{"n_layer": 15, "n_kv_head": 4, "init_std_o": 0.0463, "init_std_down": 0.0, "decay_shape": "linear"}
Each number is 128 + 24 x the weight over its row's rms, rounded and kept within 0 to 255. Layers, rows and columns count from 0. Numbers have three digits each. The size before them is the row's rms in percent of the matrix's.

# layer 9 MLP down (transposed), 1344x224, rms 0.0484, rows 453-515, columns 112-223
098:108097134133122130103164152113126125166145130124129143127176124175152135140124136142082160153117139079126135138129130139125159119118138112157094123077087106118113142081139160092075084113115094104142182111090125133139114124145121133126171121108155111110101131089115115145127106131099135100141163077167112140158129114135106132111115158080
105:145146109128166120109169120169171121127143171132150131146116085143160111117130153111111122127111111104085152132127107167145177162137094145100157077105193141085111163131104157102137182142118114138148128151149117164151108140147119119141142140139139128143118100107129138115123121143138114183136126124098165091134108137142138162122103156095
098:147145106147134121104124103097169124135091161117160113086127138073141135151073128102151115119134103104138083131125043151105098143150072143131133161112144137145132118110140142150134156105147127098148158158130135132075090118092154114094137124139102132169139091094121135120173127129090139141145122144121144106152123135185107149097123144136
097:133106139110104153150152145100129161119126125099121142186138086143120132110152152171102117106117139124118098104119114116120127100141142084152096107106101106097097164187147091116124159147135124083124073117156108140150163117155135103139154136094122115138148094144114091092120120153077131117168130171109115109110149143143095093136096097129
100:153172112102101149138119163057089137149161101105135143112137145112102095133110161120110124087101169158107147136152143148093147112147151116102132150087111158141124108152099104163095103130127077115139122130129164127093181135103108116137105142130102108117160163087105143122111125119126141171097123177137126146110132106107141107124127158102
100:118164124131112150104134143129145151141116133141150145143121126125154102113105127115110171117133133145131168163110099122135114125128076129160141136121144198131161119140138090132078107070177138114107102145172100078124135142085130083114124150136143144100140122124103114126118166150117140106140138132095112146120132070133114114139124099083
104:130090132139108125133170132126147109125149100115152149081138137114124149111152110136124163123112109128148128129108126114103154142129159145101121061100100172107137118124151171107120113190174098130180176149125144136114116175107135170155144159128123085139116130147130108072098137104143116093118186127153141117088153078092128139112160128104
108:131139188108156131180118128152138169156147118136121133128109118113156106102113167136118110089151120147090154153077118136150145159088146102126161125167090082107116125120134165067140163141122115094127117106176171134137093175139102089136141083130136142157139159117165123090114113123127090104109113127108091143136108140119109126105126133152
099:113124133139100120132089126084130145104124146075095131122128134156166116148148122061123124121141132126161106141112141138126120134146107078088122137106121140124163125117124120124141121138103138168107161122124163091146107113135107132109116137121121108172093127150139111088126092100133117123115101097103107162129152153171137104148146122133
099:130135114127126093123126140105120128156166140105109090144123143095115124151117103139116148076154111144125160117137133143141137129197139152137165162124129121127148142127182091146123141107120163112116134125150148142107108089128109125108149145121133148096135138134127120136105118147111142136157075124168094125146141145159103114156148086125
098:147125154154154115134118137103126099143124105156166113128158156100120096125191098095104162141151130136114105156140122158152172081163110102105108150062088101143104099152115120132134124151139104147155086153153137137102168155184108115196173114111135126136066092150102165134127102157118126147091127163108119145101152109102121160136119140137
101:124131138126117146120167152127104134118080137061131131147146118128126134147133071119133130093118149143152131167119127084136137128113103094156120132121114102072090105182111160098116125092126126112144134102165090119118158092158126171098105149160125122127138108129170109135116162084143151137118122104127151167113133115141114144167089153107
098:113160101104151097167144118165145140126131133141158138097131117166133149141141120130139118156087080108147093110149117131138156121090159145110148119107115075135144185085132115150095083129172166128122163131103094089124148103134151108113141115112151128100134127112128159131105155130114106123122061154136137108070199118120136156108131114117
100:157078123145092126083107154166105150130124129130154103122123132158154118148114149168134148100116152102107154133107129112103091148172125121133138156120159166141143120133137098175136102161127130145106140133091120139120139154094131136132125103133116108175149120135167139138122112124092106162124125090110105135123164172066127157149095111088
101:143164110129118150076131118098103160125177133144116138091133109108141161119168151144100138154118097144110152124135123124133096128147139133150099176120123182131145120172160122119158119136135136141134125051152167131114151140124100131135137154120173120088114108137086135160139156141145151115085127149116105149155157094160116089110131141150
098:101084115167110071102130145145123125111154127114092102138140121134124131103121128109138094124089124104086134158153118110121104115128124089102148091118094142078137112140142094089163122134124100097117176132116123166130152134196110129116131109121139116122142150120114140109118123096158114095145150099168120115062122157141142166099136101142
100:163148129120089125152121117161142115098122174121177136095110141146141137126093082150084111148118165131104139128115107144114061103121096146142123138147134107159119132129113134129104123091177156129081084099114090133153144086080129152158135128108139155118112154133144156090144119125101116164153095130123101078125116172109145162090109143150
098:148094123099106115125125130125124094104110115126127115141150188123119166081177079107165168103154128105162155115114140084093120176113143125095134145116124139137144134109122137126110162138119095087133136088166130175104142112148103108095120127085168118146119137139161132144101116133133139084151123061151107112141124109139154161100115105157
103:115118145136099125164136131120099118090179093107137149095145121112098138100175138114167138137109137141114129150112155114151140124130131117107118147148088116127149147122111146148148113172161103138121144117148139153125127143138171152133166120134147160146122154151106149181116093127067110102148113155165111139165129105074112074106118104095
101:119103088158118129094140125093100154202118135125133129154152100100099163112098104111152124146124146152096124075142133109123152130146134165118180145120138121135140133106105115090150117102121136087114101154150127077126130064117112136138167109143129131143060104166148157094126157097130128076145101162108141105104134160161147124137097133119
096:134134102156109177111125124083134128148117158109099115098132124137099100147127157123096164128173147131131137145095114127118121118154113091120135153158104086117134165101150091110138173132116152135110107138181133133083151129111150176098162141169109110169126126153117089148122141136139127164112109103154130123134137116119113136147116117103
098:125120149143150134107104117143106154130126148170142108130116138140098144099097118129184146168083152098119143139167174066154114148059156130114128150123140166145071126166144140143114132121150148171110119141170123105137105102138118143106166107134152176144148147155130091119150136116126158115096149131097159151165177148142097073138098121110
096:102153136122125091104101092126148095086111107154111136107125126134148066121154100144160120101135112118148123132101162112126183106136121114105123120117141146103147133115144126119121101110110154091148128138151129114135139118107103127124098137147183086165100136122158137095091080138095097115118122150138139165126155102155148132111125116141
103:160156120099135097122190140166155114107119084092136104097151104123140143111099093131104106097146112142136133094087151114131155147096106168124101136117144092116098150122121140126097105148071095153129100129138130185129137097145188126151133125100150122115140162120146153149113098110136144131113103159109132130175122116136147114103104174061
095:132155171121147103148085095096133105164177120159106149099109119173105147091121112121147084127127111151162115119105135170088145113137154111155137091153088120113118095155108139123149134110143169122156105119150119133123152077158159119087127104138136140120136106103140125093115159167164111168109116187103093137135088120146177144096138137117
100:123104123128153118155140123159104100116088127125116122093141139133158150159105152106106138141127130132145138089138116133171122120149115165105115107105169143161113109157142145122163129151140142100126180141100129143165114156149112138115158118126096174161110117149147139090115121159121078108126187111126144121168144112103106139149152120140
097:132121151123140122151171114110167125092114124097088135120128111133133145126147090189151127130153116159130177146116119145131137136086153135129118140134131122120104093121117139142163124163107128112181127157137126142132139172152106113137106105158110135157097144095090124142128114087149116102135134110123196115090068062147108132149124148138
104:113144083101171093171109094107108132111117109120119124166104090141129145108105135141149132110157145162162144144121134115131099123106104148134123153125149133106132133086100114125148122158139150158155109127119142091166117136167072116145132146138133141136114099123121101115176105123138132153140166178133166116137143142160125121079125135122
102:112148099138096143124158133149114090119111094162152114163088123156115134114124134135134109111167148135120112131069085116126133166118144133112084148157132176146104128180144116126144170110122140162148130184112136093108168120127133143108100119108163160147128123076132094120120114083156166156091143127132157142117139106114135152127115137117
099:152145107161177122127099136139135162143133102080134143104176150114119130131122127145121136120158131135139134103129169124126106157143151116113114187117110113094135133142109118123145192114176217111115095136124092142191122129105116155122150117092151136159111121113108119154149080113167100129132118154118109137112120124153127133093119095114
096:129123153128129125120097171163103123126162140149179125102139130126162134123138149131135094119113146158148161113140120162169118087119097109152135127135130168133131106125098145127101159140095147174109142168161180127154138176119113148136085123113102150131152119137123116182109142148125159136119116132129090123141136176105136180152144129108
103:112117119115150122078112120141118111155118075124084127112123169107170104138164100100111091154139142085164119107107144127101128120108155126123143132125144115142071099120143108111131099137125118169149122176145133158120138141119158144151093103087146136147160101098129095125112127177100101154125139131166118112127115073106161110122144125139
098:147135160144157132127151143095165129143084102103098115112064113146080113170175109143119123128136116123111117157111120096131160123126145124138156082118158170107140107158075122123139133114109118118143123135135142095133099079155146112130127123174127165117151112143135122160192154123117102103093100134124159099119112064147090115145136134140
096:183171119129139134179153154104136154127114149158120103123159138121149159131116141139106126097163136115129117139091106113129156139137144134167120119123122125103126149119123094148148141093149107164108173188138109065130130110138132121132137110136097163125129088121123146125140116147136105155146120139135167085196113133159122112125108145175
103:098144088144145101127151104160144163131111111118125106088132126123117130125124159141129100182126157140115122100121115097154134124128123118139155180124122097134097146171123124107070175105134093115151133122129109131125192105135127104148106151135098141156098157148143151142146161109135136121128139102145146129125124167129110134126119124157
099:131120094139128121140112141153102151106139106137149089137110096138148071129133084157140123119120146149140095119129089151132150154217148149163137132129140109107100120157158132117129123104099113100128151138159121159162115124139125146096107157127136159154125140140181128159149142120136143145104139153125141140131152128131155154144129123148
097:076147132160094111122135161137062122110100126116167122092098181100165112108112147118153126126099136120116120154149101127128129135143115098138116172114087109120102109146116161117109130137117153104150124113116133141109109161126169082136122128080105121109172145093135135134153153133142169125139155129147091105142182128118155176168050116132
098:067131114162123131109113108138099123130119092119102110098166129092105142118166169123158125102130136110115114138121133111120119138094115108110150133081096118122126097133180107115140112096105110147080119124130101144141131181142121123163109109109089161117170083109176101120167153145190109150136159124134115129107108099118136142091140097073
100:132094127139087120166120136137116132140076116112140118152145133137119118086151100134116132112099132125127151130136129138153121144147067088136185110117145060135135113175134133101106127143146167097130129149108137109105146122121166155162077123119151128159114153104162120152116134137125149162097156156124109135150138124103149150099137136131
099:107149111126102117147140123137127128120113183102156143186115117139088111194133144131187175129125104076109121144122148115138144104164131137161146086126107116174124096146118107093129111121141150120134125109154120106191072113118168112130099126121095145102130165133152170153128146158136158138134128156154117152113112161152118121144146135137
097:116138126154156151157136161091153117121136129133106162135149136098125109110124090147121149146133151109133128153139100047112108139109059122124152170055130160169126111129141141135182136087138113129151112130127089157127125106108101094130129140150144162117161111174128129188131127106150114143144155110115111126133118126122138171133100133085
098:167091077155129146113117138168114126137102127108097144104111149124152089107098164126082147157075132126149082140143130068087119100153152146120117094163140141137112145132119137143112134140079116156143130142103173155145136168136124150139148116100088128131117161080143139171143112133089083118153131092126153159146159140112129130121140140144
090:135105101131125131131104123149116145152066140149079127168129122129144158102129090136159162091096185112120109135150132101138116092115176127126097160118141111141153125083172151116107138103151126119116113115116133170136121098133084161139134150120141123127103160124133174159134139156163110091107156127143083171130114137187120144149104136120
098:108130121104183179138148139072158165110098119136121124079142139122093156102107111143127159123106077140115093151132145121112165139182111177135142092176115126118136126162120155123082140116174133111129128134130091139122103123150132170110109146135127147111099155087140111099120121119154099128105125168140090065165155113123094130166125138146
098:102126107116120146125110115125077180091117124102080183138158130138140117082149107122120111153112109188115126112108159124096111150143117149145139150135124081109165078147100112113137120143121128134113166131140080108194147127106137149127129126173169143140212142147089127128163084106089123096147084153119116118106171129134108087128128111108
104:132077087110132131150135062086131127157117138133149174156153167157130111127118121168143110110103156088117093169144154110112097125141128127117109140150109082150091147150152147131134106064081126145134073122133075103124104162117142122119099080158088137099122150154132130122111122114111127152114131134161142141147149127101163123070173114133
095:135121132141080145166122142118107109094118137103138155052097128144158143138143120193108099139110156147118146119087140106082122122129130108138170123121109115084093154123130114120177169118123076099122127149121175129168158118126160146190107128143084133146147145110142145137117176126119145171164129089162074145149118150116115113141140119146
105:137106103104105146127093163120107150162136072117145138134150153117113106112093096135162111142067121133134119130134151135107129146107150138125144079129117155128094105168073128129122127118106117158140145117146080132157068166119098146148130079142177127148080155130135120110114141174122157111098139110147105147132131104166119136133112139151
096:090151114113146156125134160087120134114105132123137150114132125157142123129175078145129145113152158145109127131084092141147154202141165069150091093097156141141149153135117139132151099148137147127121147158122136128135142132131126114074163185135142093104151137088131134159140154110113152135163125123138091117126080141131109143134100085116
106:112130135121175109130133094102079151104150158104121143134097120136148152130159145107131128132109135100087126135116106138116139133136116102111109118122124118168095123141135136135153093155108096161140136119114115128134141175167135190127161068120147116126178148140129101138146121166145119149103166091110154150096105153109126133138115136111
105:152158120117147130108111197112120135100162138143091140118115128128097110138162102131105115083141099092162152109144149129144120149155106121125148115119165140082137141121091136114168135089140080135108153107156130107175136097113123091122163119115108112100107139173144149096147155095116120119143132171098063137119129113142119101068114138120
105:130096107127127128108169123033079121107147143123130163136130126097157088125116108181140117175147128134142093111110122164120142153171095144122141133147135112126145115139127136145106088160143123098121163131126100167161076102156158130107097138127143093105114133127139140134125116138091139154120156141133136124088121145132137094113115107109
099:143108170093137139155123131149089158125111138173133150138119130111129163137112176112173089087139149116114166160134111135129109183116180132133180116141122105123129151098140136106180115122149153122166133099139091124166130152141109122155100143107134138139116118088124123139095082137156118137106138169136135110138124097104140158116138128169
100:110143129115095125182124108137127144123140125104154102135159140081149093148165114084098149110149107155124129103112140119130166090120139112121146106138156126095171146154108133130119135136153136114103138077175136140131132069080083095106088137123142143120105142136110120068147142107145133134097102086077140143101111115113148104116114153156
101:082133141138127113090129143118148145175098162158135131154153134108150112155116095114124142151151130134132149156126138103090096099080148129151107158152125122116164153107099077139125107100137183138141125146125146146108086129134142140133093105108151135128126137116133102152095093148088118122058065147120123148126126141134101159123089114110
098:127142119120139148109136153155148149116131141117102090165119139163149145130166130134132172136075114174140109121144089134100099119133134167161100118156103122138194093126124155128152122127118122124169133163141113137171095129091171135152124138153108131157133102165140097106119104136105169109153135140112142147115114180126121164175150120101
107:105161072133112135140101098131133122114110193110134145139136113125126061139106131157123151150168113116113141159129085071161151124180143103163133131092123097138161148121100134128111106100112124158147129139160132132098172162114100147167124101107111149134085123122160167137132148106156138123119141128123141098088143121164150104093115150127
096:111094157106082136093155158165131111151103148100116125111163118181128100124118120131156106123183054177126090089142144148147158135085140142108103144114139117134124136121101111071128107182106136144137108127104136094124144175140119092143144127138131118144122150130149094124124137131134113132125159161116138154130114132121133152137138147094
100:111085157152119138094155123126108128152146115106154169110203106126157114125086104124155108106124160089129164113140123171135127107131133129177134144132123116113107151121124114137107118100099117095183102134120119133125066163151113092121142114132175127116161118130143126154131098139157092119120121108142137118144150141130127049107113165136
103:160098144114110143066135098120127137172101134135136122158154159146100098103165121123123130177137149094157127146111119164143162140081129112088116135145121176144127110108129160152083172113116122136120131144119119144146141129106109117112156099140098160092090085151126120162130143141139132136149160121102122132169176126119110150173097126169
098:077128132146098108109115086149107136147140132100146105103136148139139116108132149113129128095125129117139103106132154148106070150091123143154095132121112154114148161128107155154137111136083174093150167150176105135103146087139136199141085099145094134097136133140126148151165092153140174137145167145115149136152127084082116151099114130121
097:122139125127116113138093124103116105130120103168148098089161129100140103123083146112138147137098121115135129080121109119127090105119155112121108077090144158083147140144104118145106142117147132098096130143076164126131132132109147137126118150101117153139114160123124110141133141155134099098130120104138104120151147110143102142120095093130
096:129156083131127138091171130125177147153123153116156134174115103096128168151169157079104119155090103197161109138122171142125125129145118137130144121129131095116126135114167132143148138146157115087145150101137114139151145109157140135136107114131141118141091133120091116092122116125121118144112132075100130135153097100142132137100157086081
# layer 9 MLP up, 1344x224, rms 0.129, rows 454-515, columns 112-223
109:149131121116069113129182094118107132076107133145154103111119131140155107133100134112163147107128137116154129128141177120113176145107139094140120148127145083137132120146136133135167159131083148149137107120108144111105134107149112115138106134111079144143109096119090146139118132104187161132140125148158163139097104141100130145158144150148
095:106130115113168120117135184123199160145120133138101130113147059144132139096153112139112121138128108151138120125097168124129124124115126086082154129129102163121121131133149126121108097157109107137100143113156103083174141125168103145128138165103156099109108197112136147129119168117131115105103101131167138112087151118151109130093125139142
097:059116137092102116130136126124132121145118120111133146109138147087078113120117115113118163096124109162155110140142140096123192131131093118139126163151108137131154080097082158086108116105131100124119159069156114112091116119139180159125102180164126115111094123129059099136141099111139165120127164107123099121145131083087094115086145126100
090:095111115103177155145131095157121155135115127133139138134115072131128137113154131138143091114123121061124129129140111158083131131131096160122109144114145117070124161119103160118166120132121136122120156139150154152102143095134152127089176101118099145102134116131146121169113123113164177122105095129152097146123144131147087153097099145127
102:178101119145174117148169117152139121167091106140162109082111112126150110135110133121143116128151153107117138119123121074128154163107131071099169119132139099113166148145127091144130133162129097137149114121118150165129124115088135129146119120133146091132144144133179115135124150138110162155165113101139155122161152109118128118127159106152
105:108103110128126107157135188119110115130091125143175161129111109136103137137119113142103127139119112116140163152127170141151127127136159125145112159134207130133120144080123113190159110116116149133113138147155126162127137149116107114118156104140119164158118162089051133130081119172090127121130130161131090169140124109128148127129100172108
108:162120114145173141142130164147145168102089165135111116127086094130151137129100071136138142126128121163118079101150156148124141126122134145156118104165136140090142136101135162096167114129140094128130157151138148151119074146113145080100143147075128130148151121098130128153067112138146093117123184117128080130134130130109121152131108133137
100:122132107141113094151127110104130136092099141105117110124125142154186145153112118103142115149127125165104113117139098118137088119117106108100133069117145143139128142137126118113118127136171081162142071088138143075068135184124088177136135116145113074098130130098106133106149149127134125147131117138146081168149120137132098129101113125134
099:130142093121131131108107120124107130132085149132155134147150110159128114139150134100124122176131122099137124134069153097117111130106139117111136112097133125133160125116084132123142118177107151131149115139122127167172168111147156129141155114162122116173083120098144140151118149120101150148126161131141120119142156165160163164159148199127
103:146115101173159110128132135124097146160145123143130109141141164155128137163118130059196138111090144107125140072151146174103135156146122112133119150155073114098145156164151125120165131113136107106100161091118119114105118127088138099135155154147094155180159108113131117142116097130134127130168126149159145115148119134156127165131148060077
098:140113129132172082138160132125082148132139133116125142073147152141113147095158099111103121121136145101140149113159171125140099073131122146122127158112152153185141164119118144120108117145177124134154151160120109082114169121109116114162112094141191107099123141070085141128115139149130081104134175109104095128135129128137112125079158154138
097:118101122146116153147158097105160168126160144147135157121132180136086131146136106112107131159146104082097111097111100142121120117099117136148127139182120139119117124144085105150148109146113114109113126105129140155080086151151140147133133123114142116107164167119106133059115131126157140127137136109074127135125108141112099134127124128099
108:139144113093103110139127135153120094134099145047133088112122132136146148137099120142106124138160154092122119100100144106099103100146117108119156118173116161122138154128072116173099140117146101116159120169158142128136121114142090125114124111169129088114148076099142092118140129113108119123166095151126130154100125143141150120134098141081
095:090132154136156100121100159138102134114159145075148141129160092120116079151150083152088122115123181135135131136157139117158105085063137076102141121159097108121142123161126106128092124110139137132097127124165132150099079183163122111155098123121122146122145132171144113096143133145126075129156097083148101081119153159112108149150176107111
097:145128066131164161164159110108083157140124121156112118100153146156119117097152109143141136154132119122146150122171138082124102145108136131141129135151128153111120139110075121181096103147116095106172124143125141101144147126121139127091157157136080102181113110122128153145138127088120161181157152147101098151145133168101146088132133128138
099:109139127120152127172168158161083138158126146147138093138116121151082175152134143130154124113135133127124121111142106152143133131133144077131113141122119124150138112125115165120143115129137084105130086148118148134114052172161169100118181136157137120136154126136143129130136125141109144131145137098118142170118153108130131132128123140119
099:123143123108129122172109148173114145108134153110138147098133166129165107105155131131103137102158107185108101089129126115149135101131156143117134182170128151142062101142116120121122101073120148099154107172096102108097139126134117121143169165185152124114151145077127132150141092147110141118170095143127166145157132159117093141120143148133
108:141125091096142164158121128129102143135113109142148163128153160159104133123125122131120149110121144154117120116090137125120146158084108122137126147145168115068137154181110154158143110117108160163135126134146171144087131086103085122150173129140132159161125130101113110108150067157115147146056144078133119110107135154120152137140125086125
103:162160136116155143083140110137129145129138122072132112115089108155111133124128087149136131109092167158162126121150137135115127118106120111086081161144162101139104135132143094137100135098155167155193134137122097127117107157144099120147130110148129105090125139098112113140114144138097120087081164154120121108104131099090169089129093147121
100:164126130115125109149127149075090120078170128103148120129177125127106136104169125173122130125163117168130117148155110108133112118111114097093134133162137155137146134103105133151153129132103178129133126078122120137092126095147147121133112121108099108125108115142101144094131127140160105135091142076157118122126156159096146103133141127165
095:141125121077127123130136101089098123129146152139170124153128150109130150130109128133112084143131144149143146148092103152119130120194120178119130148157154117151123123121122132149173130075137154102144131161102140175123140168146122142129111109107142147117127111090185167203140125134082132148108163133135127075094130163111122125086121137142
101:173103171130123145148111130115105174126139153095172132097134144113134117155124126139135141137147112113136119113159095148130134134204108118126151165148128144126135131109124083155127136140125125139134103108131131142091124124088130123119132144137124164125104134151144165147098128158146169163128122115140138099130117113138102111083106104108
098:141137142099104097118127100201078172149152138152098164130142118143136125163143125151117135133131143142144100102159124122126140149114142096100155127170115152150142096106113147123106125124197140116151180126113086159078113147120106097094121137141123099185110107109110121124165155145118147121148149181108166145099158130159168107114153148125
092:135128150159082148126108143116165128114075158142109126135155112114173144109142133091123138129134148156158130124111156098127118117111079115129140125096170145155158108089182147123155128135137126077133150070127075099143131122117107127123136146125069132153133127133084093124142145119120114138164143172144149126128111157109128128104106152125
097:127121146095134124140146129128118129144142125145113143146146133146136155153087157129131166122127106144108182178148130147067144153152096085111121091126106136092190099098133179102120182129114079128102122119140125165110164092142120104153152103126104079120131125143106167145093127107116159179154092145125165124153100143140121092104140097129
097:123123106134112140153124113134095145145144185121152084094167172128112126167110125130137163114175133117126153114114125116182140108140156100106126108081136140126149144149140124124115119146148130116105164112067152073144086153145130098092115130114153133136128108123145132110146139153153100120146115142155119106144145166089138118146119095104
105:123094184137119134118083155130127163131107147118143174137158119192093108130112159154149154178151080153161142107157110117161127121106099124054124103129115117126132168099135118099142135152088109155143167080108161138129110115134157155119135107165125092160141124116154133117154065114134140145121123151089139144106090108110113157135168112151
100:144125073126182122110088080125130133126136114121117092111097120139109131127163127088081154129143122143166154123138107136091098168137159090104126129135116116050146100122114133139158100152131117146120133103146123122129134129159154136105146155171118128161068135144094146182123137153111141165173172176099097124154121114134123148126152144109
093:128091066125142124145129150122123107131122163140060092121126079142155122131136112187159126095179090135125147143129139177114153125123135084127111136153113113113123117130131145112127106138139117160116121179169149134125129122127102127116169108134105084129149146131123117106122130118104130097084121132111116158156163138126097093181098105106
099:106123159090085133149133131130148138143168044151124123132172113153104142144113121115161150153118093129144059138115159118128139142151158123155111127114139130115130108108124127143120127121091139115144150124084091087146167124122122139174165090111138096138093165128085118134136122090130095137122124148144109169119109044107117093122164134104
103:106167164165151136117135101093163149144117137117127138129161113135134138092103132126144102114144142140134144136133139115119145108113177155120137111141112117124141156179185082133192095110141093129108136108109111126095129154117140109136083123103127111118123111103042164140121107119138144167113143118091090112163133084141142103078147136133
098:076159110157123096114111107116137105133129138145107154134132149109113125149126174132106137115114127148152143128110152176108121145124167137149123135132139095112141132155126145117113124180133092130150132078134125144125164147151163115119175157129117154104101082123112138130092132156100133190076125115149146132089100119152120106153118086139
092:110135135114069122108102105144143146119170118161159128130139158127161113165133079149110126119116069110119122124123159128135119090112118095116123114146133121127109126128158112153089130185127165105142108102139165124151097138115131130137086133108141107127070149138098113128114136115141101111140148112137127143109084108113088143060162099105
099:133169124153079133109173155132192151141153129107124117122095164161119132129133112126124156169130159114164106099111132101110112121166096108126139119098123150165123175124139153154154096155131121130132160148129148115141119132141137107157119084109149129151149097120185110129097120121125124105105161160145154091065155137132146141103153144117
096:137133101139139098154142138097159106121094148120065120124143151109111157119152085154127138132135148169137135129106162151140183162129164147122114141076110133106141115121097173098144117167139120122112173121137128107103138190153107085137117131097117103117126112115125087132079123168153108176130188110119117119134097133096098130119133150112
096:132116124152118138152143141126122152177154119094129102100153118134116110171132125118116137117126098132139121139130137122140156172116138101153170111137114126099152091120133152139131126141131106119086107143089157130204115129136115063119105090146147137145105164139154104108117151097145144153145120167143098135156080121133152119114118115119
092:207174156119103104142133098122099113125113128131139122157123140134110137163148090172121089135138126127105133127095101100088113094149114105085097146139170126128160143144130105142159116146132116126129162120118104075087104133164179138154133121111108131167122133065117138117153144079143120114120135169080081133113123138156133087134088116127
095:186179115129108114141096126158077162097112150173110148118146144134040132099116085121181109118124157123158117179128119163154093134130088132112159136166147154109127134107175162096088149164149131130131113161146100135137085158102133095154179125138107139134158143119128132148098122153148154138166137126112135102111119106119100098119104154098
095:142114111166125109135145148136103166134157146140139126140115074115107088089123138092085119146137139131115114156103126132147172143096155133172132149142148106129146139128174098170124154111096151154103136152138177114077135156107084137177153145123115127109147099165097099137134176130113122149110156138131130140117149154122113130140107085110
097:100085130104165109174127151181163138100115132131134147093168145131111122158149124120084134132114156103133158100130085139132120117093157087140148144115101117095149114130098145111085182099156126092125156113120135110099161092112129125129137099078135087125127138132117130099089118119125100140081143107147149149126115131110116120134144162116
094:116118155148106097086132112129139131101144181145088116144101185120106096104120083148110076115161082119109118128121115107137107109142153144105132141142142114113145083167136140095155112158151149135142137124145102137124099138168084116099118151177125142182140163118157108135121128124157082084073134122102130125154103132126112124171150114088
089:151102121091154102144137129147144135119116088100133097126157160188099113111125123110173146161136079098164145082120132102093150098138108165099112125119123111138156110112100132132117133097145098156128144128070151098128167123148152127090120088149140117111141121139144159163117105104110131123125111115156166128159138100114104118149103118142
096:128120155162142136135117119138128117147153147130111114154131106125125134129137090141166110102136082130104093103182132111134122130148146102096103132120143097129151109137137102180112132120121090140148117145099143132092148134094139131118116134116140145179178127098149177102119102141156142153087063185143138144126126144146093147107084133096
103:146128111147133112137115086074123107169104124102148146124087108090165138131151125163072128132132102145125124106138146166117133090135125087115102211102137156157093128140102177117122111094134128114128088140120160136161151139101133155146123120153114180117118150136125126124108112141146157143111173120167147144172121152162120149111121169116
097:119129129172114089097145155165105120115130181113107137123115109148112098114149150102134138143122157151162142145128116138119125121145130147158162139117121140112129145125146097102117129112156144125113148145151154156119190134066153127165188123117121114141119126128143167139118116114181134103121086113125132147158116118113133132168148106093
094:121158120170141130052123139145136179153113089137132143137107167111097153152090125112148139147166105127121111144135155101108166134142104150140154118159171149129130117166141171147131141181164173120141135091135145134142123105148161127089126139158119130113124118111135186148143133149146152100145121095173168122132117082115077136118175137113
107:135108121091101142115100176143116156077127105175081106148118147141143114130147129138125084151163142137113141154124131128121081138083140109134149109148141064139131150099143132133149151156123104150135139152181139123133171099120146142144144115120150083105126142149102103095067121120121105134132104091151170090101103132099098129122157124108
100:115116117165125093151163172091108127124101112128095120095071107132126143119094152130099135124161126137154124134124116116098142106127110132152115124104124143108119096156091139149119130126132121180102108139128107175091101119140106126101157111078145103153124058166170103186140104120112090109067143113111151153100091113114122145097111111094
111:200127131135099136105126104110091142100108096082109106152120096143170168136153104136119108108090095126127128145148110147111091124121110106144119144110148119126118128092124154171115120130151164133141111114128150154154146143178139147159136156134105077104159140117147070121103160112097125133105090109154084147139134118127112123122130131109
105:140088141141110130135125125126131122108147097138116134088092080104152143158124122106144134133096117174143081138132113130135167117148151142140144112158131086158117103133118138155120144113106091116091134087178147121129140155148141125138124130165140109155123149121170167131154167102080146096134139128134161155081127093163100149129156124114
108:130167176123144106152112115135152143104112092094126155102108124135111119100095093180089134117088140162144106111135161101103162123131145125098147152134143102136092142142166115158130104119108130165165073099133122120144130156111124099128159166112082088107142150118151127132137081111140126131124123136134159119139114097146138108165140169135
100:151106155124099115179117123101164117133130103135126153103102123109121097112162114134128140118151128164079141172129110125166146087167102176144123159096175110156117066108124130172087143151125098159165168141144099123123102112130152160155129164111124119131107136138123154114144158082084145142157090072146130154129114108136100116123104139085
095:142129146105079097132139066127111093147139146092112139104130127126099132120141162142123148134139130122123087111150088151143154101145132117102133151176107104113116130174126177169121121115129144098087130118180173114124167129127131133109101156126138103120133144125115099125110122118109168122139112133132117169163111087163117123143172106135
099:110146109080126147149192145149140113105174151113085154118138133164111105150111147167138108165135142152137143139136126143155101109096126116096156113112143112139110124092148098153107131090145099142111109109118127122152105198143093121168152119119082190130156080161152127106116134120137135154150107126114137161106127118125089143144125133097
098:132102099125127103136118151117159133092130149087102155110112119088130113172114165126108121160125137144100142161119142155115130139183133134124165158148128118158115100148167117134125119086165165143079115147139111172124141155084126136145136142169137134127085143100146132144126121114166169126091159167088100103144111128150108125120088135162
106:142138141108138143151119055140087140145134116135112167147162124137136093178168117153121114149112146124126180132174130153136108084120131171114138138146107131130104138125146156112126105068162121091087185086103114155093117107139139154070058173120104161132121132085155135128152105133094114124111108107110123111122133149127135182146092113123
093:137145135099119122156105139123108106135172144133152140120120129169161122154152128147147152149138129118099135130125143150160162129166113090125094110107123143134133137135140143139178109142141114132137160098083139135136123115136134179111145093164071122141138091092104132095168105113157132115154128179136148123108108112138125151139119119118
097:167121112151143138097105111138140109093125150107139149145107102122158123188130119126124079128125088116143132070122101131112152078149147146146111061150102157188131143142106111140146120113085157090127126138132138157096142163111151161138154129154147150150092127110163118109087123120128125146078151130108104144115136153136116117137118130097
103:149139123102114090140115132129105136080157131113165093153136103129127150148143148068109149118179096141126105139113159155118114146109147124145134150162135087147104156143139132103126139124158151129146104143099162163143117102143124107099093150128132121119166144104085185116093146149149148095146148123140163121132120156144120159123116119146
099:119136083126098109136116155154120186152131174131125140099135094133105129141137114180133124091108130163117142101120135135142190127112146114114154134116137091110174139089143093140136124111123130096136130119137118118071104152161133135127117140124148162098127138108120096126136128185105111098125120124154137119146141129158125184115096143127
095:144063137148126135124124133132117175113145161126122143117077103119163202141173097180155134138127147114163095110114144168141168132111081143105154134157110092134118134109139103147103110128147154127138160146154084139121107098127074132151118116150147114100128083111105105106175146135191147135189143156148116114119137150129134111150154119097
096:092115119122138129118112184163155145137137148106106145092112122108086162108130125121135141122140160117150124151138102093085113132133077143093162127115140127128100147124097101110167154121138117110095114104172115177108085168113118158129112145061107156101123154147143094129135129148101124176123089135154127144162086082121121102167110158111